{
  "num_hidden_layers": 8,
  "vocab_size": 2140,
  "hidden_act": "gelu",
  "norm": "layernorm",
  "norm_place": "pre",
  "qk_norm": false,
  "optimizer": "muon_variant",
  "lr_mult_down": 2.0,
  "warmup_steps": 200,
  "schedule": "wsd",
  "decay_fraction": 0.674,
  "doc_mask": true,
  "dataset": "wikipedia_en"
}
Each number is 500 + 40 x the weight over its row's rms, rounded and kept within 0 to 999. Layers, rows and columns count from 0. Numbers have three digits each. The size before them is the row's rms in percent of the matrix's.

# down: layer 4 MLP down (transposed), 384x96, rms 0.524, rows 191-319, columns 0-47
# up: layer 4 MLP up, 384x96, rms 0.53, rows 192-319, columns 0-47
down191 100:466466537495517536508536620568570513489541531469510484467512517543433533514421447446448522507471475510411552453506556549438476493464510524525409
up192 097:477549400487536490449469489514516462484469532572521553482475477456492555423451505533507484453555519515498509524533462534516502511560524502456498
down192 088:487488542596489473572487523549454477470507524476492499513509477513467458537482460514481450567525498425489589479502497540478535530472454491474454
up193 104:518490542447501454451576539535495513526508525467467525534466500530435500472507579498537528479507456478579439589466418467457513474540487472458560
down193 100:494475504533474444562527562456504527515475484528504422425480474527442475454500448513498481490446527469439475523588444522509492581470479456443548
up194 106:475494560538512440515435568572516463438552557527430461458488500525502492446517497502555484477510546482528539527450453567450554485499493484559541
down194 106:445545514593612474530477502475468463573490468437495508568496449499424495477501495479412504452510515473545482491560497509487470504476511518517473
up195 097:491592547551458524576528444483511507550489541484514481590522582531468526509441384513500505444500511591499525468445489484443534460444483479519551
down195 103:433534511522532499560436396536554523513499515498507530446490511560511488458518549521507463565525489407519556463504502545470532503486421511536505
up196 092:551520593524567453447498566597475512500488532468487456541511560524469475546442564491564541457498496475499445454461484452499450480540551485481474
down196 087:540545483504471549437534463526471495529497486499539440435527490508611514397512471479490594493450490441450525503473540539475520564520507492525581
up197 102:481440578531464489598538527546540475591504482490472497504471511458467421583562476491428495552520509484466455422547509548496547446517525496438542
down197 098:511582505543499528503484556491539479509529503505476423596480477489437574455542486504453479554428530451496433465501447498435480551545534449450509
up198 100:520481512497502481599501507573466513558490494479496478526566582505479505520517458563524493492471505462527477523531495512490510473518494458469485
down198 106:468429586523525526475443405522563530465492513532539569499501543569556537495488510557539471506543516463425496443495476488502483540497500536549453
up199 105:620461442525580479508499545482488469567545547509539529509555534475481441444501482468496539523566548577394488443524461471521466528516583514421464
down199 109:559504530520490535479457518525387558435498497468444414529482477514482473563465522493511558433485575511514369489542530518509466459445497506501518
up200 104:504496513571511483538475514470566530415399478478482545507504488457440455478512538510545518557491464507540492497535556515532476420532487501523572
down200 095:517527520504506583554485483578490509477508506508513501532567489579435475563529512471425551497443506561441442462502453470547502545451543432578497
up201 106:510552527482491535478519477495528491442556518545467472445555513502489489642519444497511582462502496498582446477448424511481478525486502554534523
down201 095:512499538505462461515528520511469427386481479502494486484449492474493577449519480553552513587505540517485497509471522507569566519558480535534495
up202 093:492476460527465456499402436479503559484531499448466487437498497470504536498458475500519439538505460505462472519503500513528436534532604421523475
down202 086:493456531464452568496504476477492477501494515481548535531430537572546475547511503506502485496501520512486535494482556538482551532566386501540480
up203 084:500535533523491445500499545446515490555466527539521507539471534493526496492498488612462501525519540490426460549480514434547549454477457446549482
down203 074:551517461467506465517507475534490495508480483436453537477481533549486533490538464402425534532580506440496507503452469543448455577494531565521516
up204 103:517502513512497429496458517588534515458449551561479508538484497438457517417468493531540487516448502479513471575484520463485491544450505467426507
down204 095:515420548534487473491435467504533507535445451586492531498492487470471550470433578515498488441482514481531483587520538453545485514496511590479455
up205 097:408465473564505473549558525456530548499568530509463490523474492545439423534487551601503512566569486552429574470558498502550534508535513518500510
down205 097:546424500481487467514452456492498606511525560437422449495485462542477509519492470536542463499445464494473544544512487459472516553389512560517507
up206 102:504506471371537576492544506521481504493518529467544400474480516487442452499532521516437531456505489532496513419484462444446499436526537517544508
down206 116:485550456467469472476515559574443556478485487505568445536450520527508524456521475461476489559588444491480529497518536521551499426478529555509432
up207 086:527462491445460460465458566462527518504402472534462483476509455502502530530511492517540500516508507528584481453560484463515463488554543464508548
down207 086:534472459513490518566503538449554493479536513509464548549472445496489553570475495500406518562483467512500535523441530398455518585483494527536419
up208 099:498501422444434509417537452508485524538520442483530524506480549501444525530458549473500507558522500509546496572438533515486522483551477453501534
down208 119:509537515555524465455436483559436468472522435488479524511511560527525451526563567496489473478550524497437448491466418552477532467501469537545453
up209 105:502564515472520498522526528529457490500464511462491447571483428492503466489509499499570526374539502516577528457500381454483499470494485487579471
down209 102:541469526427518515530490475527441481575496530534515515548473463481606443492594509484549553496578475550489472491468504492462454449474491534545525
up210 092:531461494547497535498540581519501512514563492439563481505484510481493471570478479536500541521493550496471504530474503519507556532477514496482457
down210 093:478590494484555491479460382443541494576518534578458523512537474502586492486542499453413530457529546478471491579491494463503483485552512549505513
up211 098:491498500448515557522462568591530510470454511498562519492486586494477499508495553481497574509502474506537523463510450505508424427512420508520511
down211 094:456516507463501444511475510499437539476536425403520571469469503524500462524569470531462523479520444502510568568540529457506456473407486476522557
up212 101:495520519447523480539467400565474466578523513472562485450512488481536456461476580467536535478505578437561522455465446578501551495581442559485494
down212 101:506471449475546460486512442553421497479467464459519508579554449497466433508541508455515539483474409547544490405566545578499471462464531468497508
up213 090:371443534516558484460535489512489557492542520484523512488533509418452509544484534538448504535469548440460495518459537498474555469495419493499531
down213 082:569538468414437527495511473505429484481476473613462545534480446555600484499527476460510522552515403536502514487532536510535493496453545482515506
up214 096:521442540524500496548466475483495590530453531484499473545556493465487418525537455528583489460474458495569483496492513459523464497515521547490544
down214 076:586495455426535490526542545541507471491509508525563524475486551588463532523493531480493467445562506607528524552483546493507483496564491463500431
up215 095:463555525541527474512485497483486512537483487519506479524559489490508467486498467539406566490537449475458497535424457470421537479455544462491552
down215 081:557512501507377511486503447464487412485515556584453450492612477532560520534506472490476538487486564469439412487514552552534472525559513521486502
up216 105:513456548474471431519477501543487521522568561489480443484520600495507458544595534440440489507529528472532449484493467496476565492510586446482531
down216 107:529471486499430469440507532572555485438419509542525503530504530492534530479540497480578498510541429501462455474469531471482549470510557460471466
up217 097:478538455482575470414561495524458438523500536480502551483510481492505494471436447539507480537427533524547422534504491472517497588476516495505546
down217 092:480450484490476510519542502473494523365551440566509551528497563508479472507572509505558528464461537450463489463518493509547522497565504421580415
up218 097:470561528480521495499497465509581562539521500556501505482553472401565476455507542539535471449482565478492498526516566501432525531507492479514492
down218 092:465536444515440448576576520469508508452549428542416524519464504493471498449465504458497500512595483464545519465518517496495523516512537546475516
up219 083:498487452525494513549518434548571560454570523512489490513497474516530456469505490512517473493524449501574465423503492541537418449476494455495484
down219 082:535535527475455511596531566486453470514493508424480539618525463539497515558470470517497541486465459502497500519473510462525490549503516482502536
up220 103:509471499433452466488518532588483564414587509553549453524540527494551518559555428452458558523513460610499495487531512446565596441491555545525500
down220 109:475473568446475538501589422509471480508459506441531507508529476609484513505622544492512535443542450522480497495500441532471487565469467455496497
up221 095:477479592553569477535517491479498549453456530488452490431519500474495464491529528542530471525520579495569457517501450510526537502497482519449493
down221 089:549468490468490437510555484532519469422537568508464462490506506507533492496484534408481508477489444472548555435444508543482492493588491516520449
up222 110:540507549535524521511535492496473516507530483521493522507453533501474500549423542557599534463508498547532529453504460507534537498542425500515516
down222 103:584500514550503565572500584523454502527468450501456406444563474557513513481486443487529521534433534503500478465508445539484474488506507458473416
up223 102:565514436554570496512493517488499529497543464486457489570497531508489435504455406506526499492493478575498415519490556460562540618482457468504479
down223 111:580459542479476521479490445526511473485521461489513475501437546564511522508476557485528580469506460525479505542473591486467517483545432442515451
up224 100:478533520465517514468544478461448472544560491506488512475519523532478462493474504533511529524529482569435499518589462490491441446557476459456467
down224 103:505530507444446522484505412488501484435504527475463431474457474509500510505494497565457562507506510556505554513485461519540482471425487506532523
up225 087:443453490612535577453543464499541562572514515510491451490587528466525480531482507579524562519478491486397488443484590481566589470472445495455468
down225 072:448402526442447459509468506441480436510525543500417501507506505504510549447501515446420466522480512462540533511507499463457480562491556558533530
up226 104:469500467492529551561530491526517505526453568504483478486452437466434498533453498571436535468491551512399592484479487458534525498512413496545486
down226 106:537477575525524474521491555482496483566550432509531539422417515531501525545451565440509524439507463498466477559504547479456406548544483489422499
up227 110:575448483569512499567545524489469536435504503478520482477535524519542508464403514537490502480552537509481430500470530546498482476401448486432450
down227 104:455515550466490572552571462516534479385479456553463579534521542505523475544478459493458524516506467458488510581520486546537537577524559501502558
up228 108:526476348450437464434506513476512471507436558470521425489544528493516466520476514486513465477508522526487526446560532549526483499468470549505540
down228 108:579534500481464454497424429420547533636546494526563464437540482459522481509548515469441528506462469503508532509461493523513551518440527485441544
up229 100:454445414485466491513590532535538462518535488529466495442540504410458479499437552480519437452483500531497470529580485493490467511506524503532506
down229 091:597495480517454508514527411510477489509527550485505509521511493500524511535424424515486433566540496508502387552483533431501451540517515488507524
up230 101:532475482521552484459463500514498465505578478496439519577510473413585431540445455470480507420523519551555488474508445517534508516497578467488503
down230 115:558530512495524454450534449454514461501491495494483517521439486440441483508489541518448453467436496454560438593563519467551493555515523495525511
up231 088:535481525486491585461478463472537540537451502494571458454460467560463537487459492525575516455489511566450477518537571409418506512460462498541524
down231 095:495544463503499449360499445533434509615536514518549497499607486484572429534529532553502502517536491482513512494435493481580510496502459509447457
up232 102:500507569559417494553522422531487557475452400492466512418494532507547471548562497445579515474523509514507495497480433481512516481575485512567477
down232 107:463544480531491514430488576409528502502458462550546476482522497473519454556468492563543494503514494468469529456558468440433500528493467559480504
up233 096:464503555517469505551512422543523542508460514482492474536460500457512480446477534468485476418516500531485481471569505507430438472486475545535444
down233 092:412605443513510492507496432523531504533498458599484517446554519504536540487529503468574459569519427458531492513511532571537512446449496434477514
up234 092:458573546474511603432504471457419527468563536471490476471542463528511522501467423534468457561581583518503474498426564532509487479476427460470498
down234 094:539470456536491462514513470481522474464553513568513519521505482539521509509433522452463564507457478443496510473383491482496499520489516505493548
up235 097:527494483494568531516505441545560474516495498473523483543513508480515438585527548523501517510533482580521496481484464520540545509473491523560441
down235 095:552473566528504506544536523504483444587482504470506472505453501474499480468521536444491440526466486454513495501454490570526545508492494467398489
up236 095:484471549553473456535416461467521562501586488449479598516520460445536491519505523590535459492564489524536522534566499557501548542561496463552436
down236 095:523556433484493567555523603470463456440466534487579524512482509504521513387544462445539509512480514532485498469425482509523508499567524481527497
up237 102:512471552508472493426481525502530527496491495504546587491563479467474484567568504454539491427505460496553526449507487466479487606528472490476491
down237 109:582500518502500469457531447479496572565483523511470491480462548515498539446461469478502498539554485469459614466430457548582473552432494448471547
up238 110:539509477527515472502427552547512531404419492495495552484491529566518535510459510471463541432647503492483464496490548443509519481500500474510479
down238 110:442575480526476514555475550478446459513500513480485571457456497525423533477538518458497566591489545450485501507520508474487516434461420400546520
up239 098:423505502571511516521441491510495487450544447505500542469520574493511501487452509544499497439443517521472507505513486617524493504584566554452447
down239 101:516550532545494524501502468483412488499588440449472438480516464494538537500504502496413499509497496418494551546483492589496504383475486507528558
up240 094:549474510468478550489582484555487528501533535473463496536509462467500465542508549470491519478552516459517518513555503587460465464539508515501566
down240 088:481427550579511599454503487469479524484535513508465498521474480540480525451454401527481597526498528483536551448461417530468495418488522461507478
up241 083:476588499491489446473532443402504548511516576359513537513490442470509529535445529521517454458451492483450449539513552442486539506496514527505502
down241 087:610530535585549546448490476429441442483479498494433456565517430498531555524559499497399572472518488444458520558478514547597520534478522485477498
up242 096:583489480398478443503545588530450523526577522447483498508433472451521544538425502560524447494470484516476496505524455530521534502551498468457456
down242 104:457536537529513467485446409438542512551518519502493508461526476502478460487507514540464524525532547474508498441514447468532625461509449576469488
up243 092:527475484503517417445499526534527471439479543552421446583469534455476514503560543555491532466515470471572559490557393500504458475541547488451572
down243 087:505473519618441534441539509524453543532485464447530430560470521568484520491484498526507487487455509417435522470490491490515533476516523449494533
up244 104:447431491526460579431503506452480538494501510507602500530563521471507447506429473486495445548525525562445495494478510469483488496547409452593506
down244 106:493494495495499498442513530430495458519491521553501460519461453554567526443480595549487551518494473536488485421489547485565534475449459502484498
up245 100:487449496538527426473533501520461432498492488516491525463532499488513477501543550499568508452473497570479448497523511449516576520510503509490555
down245 109:572442580553482548512503489537524461518498494452465484533484524498470483555534539474542502443493523462513496540513394418501508488484558533484525
up246 101:490524520464532496491527547435544472422490503465466514448544551513493492520448488550478488528571475590505430516519474525471456564585462511450529
down246 117:515423503496502489468440453493484480534492507454513499494513515525516537439502501503578471535510485434484498543457464530564484561529512503580495
up247 104:487456496508519513446483499529499511527537510482480441559481509467459536557543487415456548529527541523555528428511539479520533495501480560465458
down247 094:447525515502483493528539524500463487396516489543465470433617469522493515508396479473454519522457480496521522520581507517575491553474539492512542
up248 099:528533406488521457484461540580582456533548513463512538507492552467559497534474454475518466488518437535502466469491462536451414578485549490483505
down248 096:554491421556453439454515492509509561527556489448569463550455522528556528491512477545573527503447423519471469476435511513463498577512503470496516
up249 093:521460477517513439510461585469596541503488514480539514504474514478505434514445547469458443437494542601468491521481551511492492398528528484390502
down249 099:541553479530460454414573498507524493609512475485473527427525501489459507558473477558491549529421454533524503525519530527502481481474468513478502
up250 093:565487420424479497507454542468393480473517496477493533532478496551503472479469469519584543547494534506495539532536470518456511531494511526514435
down250 081:496556550494559514557540546538565514476525457525471484586544517484511478553550458454493525484443477500495511507570463409535497519433597484448543
up251 092:488491584521509478514476552563495537507497449493493466470577498564526430511453493477530506531549482449446415523480485475509557487478502456529485
down251 095:496582465506489529471445523504480487524540468453524473499475515451485503519511474532512491539457446449512472448572523569511462508583430511473520
up252 106:515522485503519453574489520522536449500557561530506493433555489489455480536490513489452506558482520552468519550440564475469463465484378598482525
down252 109:490393450471504475492497496518532496597406497486474525520511466483499498476527557526529522496440535479469502536507470480484479399504483443504482
up253 103:478508493492458478517488513524495413486557505490543507479508526529557466539445567497499447532557543454581541557553498524523471452431449510457539
down253 110:463545469499476505511467521513419486510527509504492538508507481539473490528473533529512506490558458502526498520555472516509485476419563405508595
up254 096:512420543462608438515484482492479581486509537412457504498436504518533445510449556540519525496527552417513494494480477507534503454540509555512437
down254 096:592513480525473452515477481462568485502466516579502495511455547488485435490501477496471474498559484453487376461444520507491486610462492569529511
up255 096:495515517454489516568473492511583522589494462576572379458513486430472484568502482469446466524535529496448516488523480519523494505502570497506573
down255 086:504481486510498510493608510525430519499497555462436506420510463556505514436499504501450493502520541516524538476505470513396481507491461453566494
up256 101:522541411448501589528506523482486470460528544496519493459457478503491512461452542490507530590539541450505436432466507494553462530525531443489461
down256 101:486602575445499465487477526469489522509500538503494497464507578512508501487434465475531457478447433419553434521510563531486477565506513608455508
up257 109:482502522571583451465440459427517498466454487483465548467577495456501518480518536499448505507512541567532499514479527517441490483585477466535475
down257 101:581465494418524458550491528587516544503488546601520512521473583503517467509502503514488555443519480510498506451459535548481491426567491497431506
up258 101:491479500491522506508479512498519501484526502488498454522507423494522513509427479538433482512506534507502399432487516531441489538490621570534516
down258 108:509589498504480546522520491411621525537472416594500442518440462494498504473556520471497521498537509479447502549470512523497533488511480502438538
up259 089:485499456549507446500412513649565563467624480532527521542510488498475561526495460508467410554453431494460527470504432469528511542499535539516487
down259 096:479472453517542495427471551498568497487573521537498488539503504476492577488482548563542436532444487480473460509532485456489470479465496486462560
up260 096:440525520495488485494491526498519550476543591509552445508482542534539459517442507446519412462509531563461479477415497501454497500498515513509542
down260 105:550526539477488525554498527450519501521533553529517493480527505489481511457475496528465551528521518498437504456453397497481491463521478471646485
up261 109:564513519489542476561477514562505507510522498520490450437492507496519452468488468545419561480472532506467495509503544513502498533548459437476452
down261 114:495565542495457455566554448529524473455512444475519535517546522492543486491520493426522542469475530503560502470473438546498542497516554514418484
up262 090:537508531504539543560510529496551467501462510476541492515501461463503492549508476520439526519498548488471539476496475434450446525423557476467494
down262 086:578488454471497512538433495519601487442494544535509552453495556490456532459554504521495487491507527559481428556514474484544475521552557480504493
up263 085:559489455449480439507514480497480560549546489443498458550521473424543537566524524575492485510501539506516486514457478416518478521484506528446449
down263 082:570501482458492459512422486466512583452472553567466498481473551457492507466537448488532500544550468438568513511590529441434512519438529490548499
up264 091:496432531490579496498580511515466516529456518502495475463506474499608472508463503480447473502590569501514457466473540499568556494520522505545579
down264 087:504479438548508414561545514483463492498462539544479480519513515424505545505584465406520424473438480528517483449417541532451524449525512479450503
up265 100:508512450535506516521446496506554451493491579469497535422452444532502542486526537523463489547500487476469477501484478438505442445479503514500563
down265 103:440522455507456462552513562541437459508585485485507419517522470526486519458466514519493440498480545481543470514510512532454442555542589579480509
up266 092:490501466468477486520506483541446463606542498459571520503516499530486454487479443418489558458521527502506456514494473450495546514440504502475563
down266 084:470524466498479467524456448457550596483495473506499454493418512464480445602552513473473455546497430528539529566543502570472479508501535524512495
up267 088:572526491557503535530479585498557510469497401490542518533437543507456449474499459424546492419522555473558519494557493482503498495443502473522484
down267 088:420487557440482410563492546437521509540511470469502507547452501524550479540503491529477465581548420504546531486518525540578481478494493527469498
up268 101:528470483470484533491486563499515552580500489457489520516501506470412463432511454440494438503507576481511530489461473435438527529530555478550529
down268 100:460408467510485438458513467501483487519497513531478531442441563525515540538492536523503438516502489580526465471509508594476502453462485550419484
up269 107:512506543531592517522454433471521557478496514505474516401540515508501448484473546507520541518515498502569470502542499515481587493465426524560489
down269 098:563473521497452493547509549526518501440461542507506488544498466506413461586586497487477478512521512535487469536487487504513522534541469544524475
up270 110:570587461535530550586447530537535473488547510544425456488514487453515499493439497516462510470576513465521423466534418568469433470538469451438437
down270 125:519537510483503539509520604504562460436502481485485539539517485437552567518479603461508523461459448517470531449523447415496521535518479479488476
up271 106:492479480498483452556484464534514493564515490469454440467518490456451461531527489552548535506518478465471410487477480504469572389553523472503529
down271 099:453452441532546491471482526506606506562452500437522502515435530468496492521458485511517515489507501511468500529570534513509491514527577591482460
up272 090:483488510511572544482494494552527548537449503541496460506470533452478455480429464508468506537525481477545505495416441420463481539459588481463505
down272 085:490525511543448434560491525499506482496495473519464479470504469554492532497506462514458517430451538421522495485534520571539518419523448434542423
up273 097:499507428517461464591552481514538507509537431521519488485457535489442508473544466453501546453521487555523585477525539464482493487490510429527484
down273 090:490482495537441531475527539431457505446544470494510432533471570590501546457438460541482563490557535503497520440546508579561475514471526472460447
up274 092:488498549470556473524510457522530452487521507429567475476477436473478454537439461492504514592518546483449489482519513538471492477523549472459448
down274 091:446461493472499501534535536487476468468525461488515480517506503567414502551551487515459477452495428611570487568510543466503467498481508467529485
up275 094:528476457586544457458489498428519507455498549500553481490464465490430478526518546468599513526516509531491538486496543510439553444507507545574486
down275 098:420424581528489486437483493450513537494434440532539507510503494505469508497500507502524496512441517518445514512422485481483470525542438541533441
up276 087:431505539473478439515532473449558517485475467485505443495525475480554509488434501526553410493465482480525561446548605437520483488499445520480523
down276 079:576532475531495511492442512474497435605535530522438509482499544566531544436505449460534490418499512449528518504512468543429485545481462463505450
up277 106:502487557521536515554493468530502500524488516423548541520507526486471501516502455460508479478485512577568543453483440508505522447499486511478548
down277 101:463476441481475495412501579517525547512509499475504498507543585494486521531481492463528562453483529430494550478510508543459556496533502516510437
up278 093:483538474499479496474501401481484564514496496479545508472528478424516506512500534578449530502475515499453495451573493491518391609481574554516510
down278 073:499548466481459497520568432640519476413525467503491455504504512554468549439478488447508450558489491471531440434571505520513485511507500454515504
up279 096:533521508492510489553521513443497496524507577496515472528560493444513442450433491435481501534502509551449453466479525437492552467496506491551521
down279 093:504489469464490504480553475417557518523499475518419553571445531548536535537579515538505529512422458475488548511527475490472457531462515465498488
up280 103:469465490532498475536533537494447455526453471527534417434487437517522530568457492460546533492585493490535478474440504521560556543567545508542472
down280 111:468495503465493491558460522566455527568490475523620575477450539514428485475586517551586478505437485543473460477485485454490459530502514554454501
up281 091:514566488489474570521548486473520466441520453427541570512481490479493473587433453559517506507504519521467430479531453506496537521461542580461428
down281 094:481478518481484531509457464488633551468523427553429533486540489509521464547445480485468504535572412477505488580481494507452442556444520589529461
up282 092:414492463469533474492495530509517546483511511499570513455504525520456468443483542593416511494431508527564495535526451458518436533516575449500548
down282 084:411507515476555431526541534442510506553579509422563469547511500507469504476512494482492512385527524498487492483507525563465464480512461458451492
up283 099:507579507449531451494527523483576513499492547512558460487448434479520532469427521437566530513475519484510536483436491413513515525453526495556470
down283 097:492467539482484497464492492446456594532501457534446543535450465527468431523505458499462520540433497540453505502428484449447416549518470498560502
up284 103:495482519475499511459542484453523523441525480508580473524528626538444528542437475466574504444533477540550509430446460497461436457539488517489488
down284 103:396472577478597537599492519553512480452483523438472496545488444472550512424515549522504477495465491448454512436556448514444524460419508475487508
up285 106:532484516456420494476486576478488498519506474458495461481456519449499442537453505512468500434467516531560503504524531499423512444599444538559552
down285 114:500533542453561466522455430558559491530514501441464492460563481497475553552459523498498533461463533498414531450492481522476486529480507592473501
up286 102:490491570521481504459506472431516559478456541448491523423566489520517466550525467517439496514439491502504434512523474589479419463529517555539506
down286 088:520557494463476438526517520503555523416561536501470522527499507554477508477492478459487508431515499519449585475463446563507519482496549489537511
up287 110:553488437484504488413512526545500550554541471507473529441544524445461479513540465528519481450529476516512432486537407531529511503567553488573470
down287 118:588511520524481509484500520583505476471559536524459548470421448467573558465493508531491464457510552441481525489536522505493423515456497434497527
up288 096:443411530506485535490521515514452521463557504495562526552475504455453436449490496430499494380512548475542540456500400442481492445535593493489550
down288 101:555489502506436536438480440492434474501487546531481465539572473469511553562459489441490546511489452448483487469512531451490489529499470460475587
up289 104:449522522478508471438489539516539561496474497468477542457479553516466511538507543457527482423552570492563513465513489539468450577620481508590511
down289 106:493456528580425474505507416488438449455487517528465526546545469505476492447437532462540582513462542499498455497552517506518468527486515495484482
up290 100:504510492566489485519422510553459503549471499541476501540533539419470482480529500519465484478506481472489510438467453550521512514587475515553501
down290 098:595482489428457463460490530521527488459497566479457558490455513466553531515577525479540524530498453484517501510508553478570491427514566523509451
up291 102:551499399426540439445510502488455514493518570480459464466538538511542476503505552455503456519507531542514535521519386583511517509462483538463468
down291 095:486519485502486627544489578521461468511484456570542525526487516540496488546516478528433492536526497538501492539511493462514475475530528479568480
up292 114:478443504488502500514488457535484499502594387530502481459502498515512513474493458507534474503568527502418567575563520434502527467503513498568519
down292 122:504573559537540481498520536523575468502469500557497487487454495560548501555532462467473504539487504519500536497512542505424413496503447569469457
up293 097:503469485557527454491546537517446471556386497476548431504419531506452492523440497505516513465519542461483441422425491470552459472540485543602524
down293 103:467485524460530556517417526508401526480483488523392483467550527517475533502500484508484570464488468470507516530511463538552558479516496511451517
up294 109:539498512477489559560461506446516497506489625534521439523483525490459504541544585500424444526541496569503463444450487488482562472551521477522544
down294 129:571524450508430499423520597466462600496584429476560434477478511513524509498469479525564475523437472516491430484557519544452527472535551469470495
up295 101:531412519533502544533534474589480485487444615466502495484510446421509486467470521482563529542553540570573527454513570472485501461484516479436528
down295 104:541491517486507534542497450523582486413528507515493551512410454513545507556537500480448462540501543500492471496493559489573520465500466536514470
up296 101:485420494517425444475489585528500480527588451477451545513473505454550501494476516469481457505488470538500463501419568482484545502549444484529448
down296 113:480490519453472500490519528482430501430499451519494508537453521457429467510464518585472469504488499532542455527481499536519501525516534455556466
up297 101:517520452525507404541465487500494514463442481524562570509472529571479502491484483503456473516600579453470485443510542424539461503462503496442491
down297 095:536539477512496510526556555587493531438512405503474552492440505501439524534511404548482555495459501485482493476510494521539489520573485467557503
up298 107:539590494535500463499432522527547436508547523451494481519570504528521524539507439467448546437483522532501456454498612434455469446530438438501505
down298 120:432491525556514509410497526442444525556556546468509411537445524486533472556450512510482452430516422542534494481586551520453505478504520446511556
up299 090:475495563544559527530494487470503513485511468458502568504449514459546499511451578540506535534484530497521548459443391521567503402435474443557534
down299 075:543495513496430542535493504475436449491440521497427434479499478545424465540486472444440534503519583464541512549476458497505487605504529551525390
up300 106:522499519556532452516460496521508587505545467399511481495478491484443502551513532480561433444468534443520420506516479476538462478491557465595522
down300 111:450453504509464480535542523492501479605443439523537494453518423483435530526544522555481542466489476552474453495499479521480487497408479513500464
up301 099:518500480517540480488492429552545497510483482512570488513525505520573526475514550428520473523438552459514471444503455481463444400514489578530589
down301 108:467447551500514505474469462511463502486537495486528488551485475614525532454495519523527516509518502456476486542528481465502419509417555571499509
up302 097:508498515502469511469483470467482533451440552497548476488543465520449595561538530447491569478554513517480498484521441443506520492510572516456590
down302 094:544446517491461507423463460439537476550505563534504495541524553503468556520453528500524493424472466487538491545414544438479451512479489562466485
up303 090:535476495428470486549485523552466546511540443545490498513504441458472508486407510567475504548475509502481457480471421508559521525508496440523500
down303 084:502463520532510517425467502500556427541555474504524400541516496507587554466514509503375488530480487565495449526513518512511496500521480546498523
up304 098:469553497452476521465482547551525465588544471522553544536500491405535450453542475496506484451548540545549520450449430552526514489481512508468467
down304 104:524513529541504503457458491512545496527437540469530409419500515502559434495478463540523529543481548569560545469550508533447527567464464507431529
up305 101:444538421544549494474491531546523426478541446476455446457546460517487555467442448539513495507550547480534510533560582543490487373549516542482555
down305 095:549544466574527520482574466439434457569554488501522440470514571475512439521524516491466521556522538526535470446559495581531483465456599433512496
up306 104:456509449510526490534542435464588497498528496455450453488496447438479545492480444525479489529515528599456577518405468494456480451441476497560505
down306 112:424518446492529562512550484579563520514528423498513584479525494511390522528523470505443606411524423486478487471472467482489476496512476526485446
up307 103:460511499488416534564460504505501527434491520473502558515440549526461414503411418500551488550491537508477463546508543504502523499514490485499590
down307 076:513501516464556487537568521473543512429528537530495527474484528525502492495454469462563475566522469511528507508437467479609505561514533498528468
up308 096:538501459455567579535478539535490494463542533458496471539416544475459424525568474554553509585536602488517526488534498459466493498538432531422506
down308 096:427513470469575498520471458534401501554527472492508525508517531510492512558511486473495495519483579507503477494514515439420495476494478559468574
up309 091:482443484515497490485433454463517453512522524481454543539576475476553539522439531462471467517488599514492454519511577433581483597536483507467510
down309 080:464501524534557543520519564427444487459464492517526535476529511506492568450527517424489475510517421476495442486540525463400528504458496515511470
up310 102:511513560512441503571516558495520467499434503550523509500530575490525445567457509552536430479546473520500478523502431482489509519571488487508462
down310 111:552492460450515618451545543486499449532517557555557480513499563524517522459529508496531528467459538465493500498516515466598505558507476528511465
up311 091:522490511500518549516495522468530497471459493436443532505477499456447515500530519542507483549527492522485568466536472524398472525556488504547530
down311 094:508491465500529490465421512509479500455438504498566512425524485462518532440397495434619448454516446514498513536538492494546551470489511562466434
up312 092:542519517550487512573518580584580451529487468524491459495489429453475515476552504574537437547518504505480484485489476434477554542478503424499559
down312 101:564493571531496500497533543550481568467534457466460500420524464494570492555500466445595475508521467539501471455500440462543482489428563464521565
up313 086:472412524491523459517462564524485474512460442444475544493527581441546426538476415537498431450538504502513425562472490481501474503573523516500504
down313 083:568526505439452482518455487574407548502542542464487416533462497436516467502510566540445496532496475493428522501524557523525490450545554460495451
up314 079:532551472480472467423546555508375498500483489559505536490521528521513520504523553577533515519537512470485501517525562512508555508479523459514561
down314 075:573541556482513478530527505470538413613466519481593541469512573456469483540476549507493477507451592570447474469494478474465468538520560494516430
up315 113:569533488542532485501534445552444479520525542451525491532485532440452491550525512487501484528464522462542561550493482520449540459499439523546468
down315 116:587532532507542417572507444578515432440570577490490534460563460454480515540430483499541497555508494491440565441502486435507508506456490544497463
up316 089:546517519488472550547568454503446549532524527530567467469496476546497522528558495498478467546533473444482506491476498512522497464530429517514532
down316 082:563520501545515417488492480479510532457514513512470437541429518405541466567470524484568453486508519559488462498503442467475533504568516464491486
up317 100:514473528454460514554482499566483486534556503485502425514467490505535559493541469525496508468528484481558466487538426498526560491525521506565557
down317 115:473484441476513479423498425536516465575558471549499481495546465539558435536482505521435468468538495494492495453480506533442466561485517568518534
up318 103:526471497500500453558470434521476497538555462546534472513519544509510357490542557470491526469522486508588432407524519480495493520531463506471482
down318 102:448524537484477467526457456465637514515512494532471478508496494498511502488533475493447528479470495473511531538507508541520480541522468542496521
up319 093:505490533467504411554561489465505480512453537530553521447450461536450544500466454493474532448482540524495502523535499471503470461490484531520513
down319 080:508528537443487518497465476545445462583524462553440602466571504518463513515518517475523495483537555471440475445443461504527458466499525509588522